Each number is 128 + 24 x the weight over the matrix's rms, rounded and kept within 0 to 255. Layers, rows and columns count from 0. Numbers have three digits each.

# layer 6 attention key, 64x64, rms 0.187, rows 0-63, columns 0-63
149132118079128145083177151102080112126130104107131120158084130129155129111101165152163164111081080122124121136137106115135166152166143071150163119136117140109160171106158170110106183076154095
151133119106113092102112121110089171127113131114120122113165130158134163133114138114165172189171091137130101160108140138102106106115111109126179137127131107114136121177160095144090124179104148
157103128120146183064123113086145141110080090106099162134131135098159099121139109116130117131096106123100115100111139135132126150188118128155137120094152162130082156121067140159124108134137167
128131121101128095153131129145147152084118149107138098123137106174125133083140127101124108081111134145083152121126147164082162106147098118107147091147095104145101116141211082137191115130150126
107099140124106162128101136116140116132088138087152122143141150118105157121110155150105087091143115183106129170174120088118127126114135110155077131165126113149101104162142136175141133182129119
130146114102111126140156139138130160160082109126143139138150129159143144134100081186075147176070148105157094112145152104146169116083157087130122117106101125088086123146140108101124095150117113
098140158165124119135088145088176108154098144160135106146137140171147097128181130163147168112132095128124137058124083092141112163150164108104173135156117089131100103154174122122105124127123133
156142116093147108158162154159108117122101178157110197100145165175071080104125101161137100113145109165117109123145080141143123145116115118121112122080060099152111151159077117166119135130139111
183143119137095114098144101114114099138134133143183116146152101142153151147162151139093092121156161153125118114138118104153128166121072103121139168145119102145135099133130123092091121129094166
100116156166161085140146126110149091091151150112081126155127078150159111118138136173079140160119098177128114159087137115166158132082092159135095142126144166103120088083134113170113136093065156
124110099134113160104115134176166121100126155127089158151191138109088191123108174107168126188144121114084117117102132144126150158141154110134113122159140098126117128131141162143136132147083146
118153121112187108103118131148097107074153080096115106153125139142081102145134138175121145124145133133132141146139087090097129160106140141110100128149148133131105142125090086102124104125179154
106150138135139181156109144132096126158144095109092135126135156107134150102147102096186099119126125133143122102123072130111157067149144128120139095161158111112088118118143121128120149115113144
134106134132107115076113132117103167163154171055091159117096197152163155126126122144098115130085163151154149135148122129138118169142143152088151127130139140109151078079112121123135143172127175
172118109124069103149141129128157084109157100082136124111105149116128116115118130128139152162146126138109168108114127140169125073188150061102146109145162116104139151171127148108114120112110180
171142083144127153184092178135100089096125125131137190148167102139106163185149135109126139102085115111137195145122156123135118112133112140090133095135096137093141153148136096165117148115116113
125146156088143105087139154127108100131128151115111042147083165157159107128122098112128063125123159115102150170106160124102125149110154120152087138130110136163091139201108097163103135119103120
189133090122104185159104153118123129154120145115105125105134097110127146083118118125103144088159114122092110146117117171165143169140138137164095122170147146090111129101125108157113036176165113
106177135145147144129093101115167147106151125127140167122145110165138132098122120122157115110130106129153110134183132164098121107102137159115161118074155151104160138129098130143123135153142056
141134124101107144138139134122126143150123143128150065139175137094152074179135097149147133134141110159119122113085130123132157127162144136096072156099143198099144082161133147104133157165107111
129140057151098110122123104081156118131089138109129137133132124190148131147172144092184126159144123099142154173114107117114154124146116141114138150127075150132088120128082145096151093077159101
130135125157114144090123146125134178149133108145147088108143125148132098142130159131131120143126186169092135089122111107123128080069143120128128126144145147077080117140096167110064141121116135
142149167135140125124122191109128116099110132098143130167113065090126156165109085112094102126113109148154103142123123099120129124141122149091128161128095112163110131117106166106152101103113095
148162158153118131131135104161090108133106139148111117161142102121113089114092171102092108125158093120127175156084111122126097155157154083125156177115096120089110094125096149140167133127146153
163115102143175163139140103138159112113103097125127150071093161128139091156119178107115168115124112161123113122098132160136130135103159101122098178119102114155125122126132119096081106114086130
156157137132091122142103125139144126138114120156101103122163110146115144076134154145166116118069103137127118176143176149155122115115129102125125162079130116154134126131110166132100138124149158
116167157173120122119126083116114145130138082121129137137132112131118129112097135099103144115145116121147130137127137187141122137114122131124082112162103157139140112153134136152149190125153177
101141130110127153124131117146132138082131097157104102125093096104137179166098149149121162088142134145087138100180138112117143141130078127090138121101160130132109081169075141147138159125136154
153095146174090182141142136172110133121060154135147072122114186140135141111105129152136115124107108156122158162169079128136131117108131158094143091138152141146124113104096113091104099082104128
150164150126134102139131097182129086130093167079152126121093111085140122136140158161157159157094116094131137086111141161091114125081146143082117124153146129147090121118118172184130124160107118
129159161116100125152141112068143154108111135115184121138101104115135115137141130088113105162115155123123135157088145097094169213093145185077100104114219082126129121119160126106113128143145149
141086145133107126140122183131148079140116131110115115150147122145132118125143091113140191137125146163148100122152112194065113172124120147195107153090139128137117123167113152127116148120125108
106144133136111130137121118127130113137102153150134132108121102152130160139141124108102087140181116132113165092152150139122122115132095165132125162117110129115131094075142163140133117104122139
112120130170173135128112123131115130106090095124130134130131109141178119103121162122132128112139097102102109113122138133140129141128159126104084120135114150115122122135124112103089138138130135
116172151123130106164113157133140116085126136104148126127110157139104151079111135141157129095098129141116119120132080151175157110120105145118150124133130095107097172104185132172120153162142154
049097147165101106102119109127132109123134137136124114141106122118160113109173122108144126133136129126172123178096127152132124146115159152132145140165109140134162124099173143102160138114134150
126095087126118135114139121168148114133121121155166112124105094128124159141130133152100156111117142127119161137137132135092124139166109121155083137101156170111136102136147128147081117156155163
117102132128137132117110139113123142157169116140117174124119123126091126115141129110101140155157146096139120101117105101105140168112131122133095110072130129119168159124127082111160085143153129
108133136116166141136149168108107133103158175115114143122114151152137116127157082112107125128146161134102104114163100166083124111120112179154118096162144069150117132118154071123136133174109110
133121130136114115123129134132114151156080157099100121134121161126102115099173134124122150142118111128119170094160128116150101131130144110117138144162137156110155120197131113120116162114128153
137131108139136192142120099103136110115124132127151130091140135115099141114150111138173114127143131125120146138130139157100140137142119140119136128134151113136106139162126112102155152097128123
173092146113106111100109124124130112099109098119141122111116117118142126123140159153142128108140129154111115114148147126147135113106142140143160142116130102121118094138124118138110135128131143
130142124129145133120101114122113128116125107141104120091110179143112152130160143083160117164126131146132118126130141136153136087125106128128126126151135098161138158112113153149121092079069147
103111085150098137105125141096110103124131159127153151151141083079131159079138106127126145151116134121066096130102083154125140094146129097134121100110118123095157080141121121107098117149117118
144123132150154069114152104122156118128109132130130147151103092140202108144126188119142125153119111136121137159128139094138098141169137146090125111122135159153135145109136137106150109084097164
136120150142113101131115116097130148136150122153111107140113122115146106123105137148127126166128138143155143105135114108154118148146113112128136129128132123122117123140117135134132161117128124
111176163128121101091125119139166127141110129120178116143154133118129113113113097162140146135115067130127124130176106136133107118103141120155116153124144095110128105146138133120121172122104090
128143148109139117129141154123107136152104101152156095163165112163102106107146152136150142120135151132088120113122113074133116112129119181138089095168159135131125096108126115121097145145110161
141124135123141140123123144160128113089151126136122136086116108103137144134122131122120138147126122147114178118134129139117143127077130111086169133126112084120097116151142163104140156086119123
149167118160158136159115111110144128112161144141125140130119099131111082141133156099094127136117111084141117152122107123127112106128156155131180118085141137123130135088129154126091124127143106
098149144120144106115125105141107129116109124138090124132095124118141150112132156107110158143135140151122110161113145135104105132073137170128109120110136167149175143121133117136133150131128158
114128109133122167092141078111145145128139143150121106124104131132140091153124102123097153145125112122140128143134118136133117148119122131120149124110160130104100155118132103139138064172149129
091149119141144121106133133162155113122098095130107153088091123117129142121101143125116121103134124140141135100150115101125087115105177110150094097140131148159107149119104139145144093124153093
132159121133130097094101148121125174126150130128119114100127124101139136144141137131126115129147139117132105141131113113100128135140133135110139115130115123128093153113145152143101139172137126
084150111147112124128123089117156151114122113177098164145112109126143131140146122136126169093068117116098145099143127146091134164152094125120128136099123139102124111100141150122154165102123112
135137142149140141121129140124119138163103150138111115119140151130146162124136119114137134149095114134154095133079123124143142107160107111108166107108163133175138121104099100123090140140121156
159115101137114146129151116111116106093148114152099143149166108114136149156109110121134128134125154152106081142110096133110110123138133148114113127060173131145171128136129091117124093087154196
156119104127126134148140158092134153113155138155102128142139128111136110117138133144089107108129126134143121107133099082111127131102119121152142153137121101129123152107152119131125130101140151
096117170073119143148102146141141129171164182096138126138132154133109114123117119174097123128116160151152109131143098122120133149149115115142131110141108126137073130129136135138100138131149125
106183115093130148137128117118102169150100128115141152158124176120145145135150105143166110127119143131139142134128124124129141117107174139143132133138105105115135143156126128168123132135107114
137096164144142137132089086103178151116119088147143136085132083143125128124155148088136105122118145141098106076114154131104132115089124094084080147122143153195172116132134164079104090116119127
119170150084135155144114142133123149123161131092111156082136167148132122090136095123147120153105179125157134160131108144121090134149158128152144153144091126147135150103160104162171141150150097
135120157182130114103168127118118157113126134132166128125134129135126118126126174122166103158118111151158157130119129108138147101101131153080141103119164131165124075104149139113121144100122129
111122101129118127129146152135166119144121121115131141134136130141104144116131125144120136151121126087099127140103132173111156130135143120156137101118092120127050106142154113132106118091156106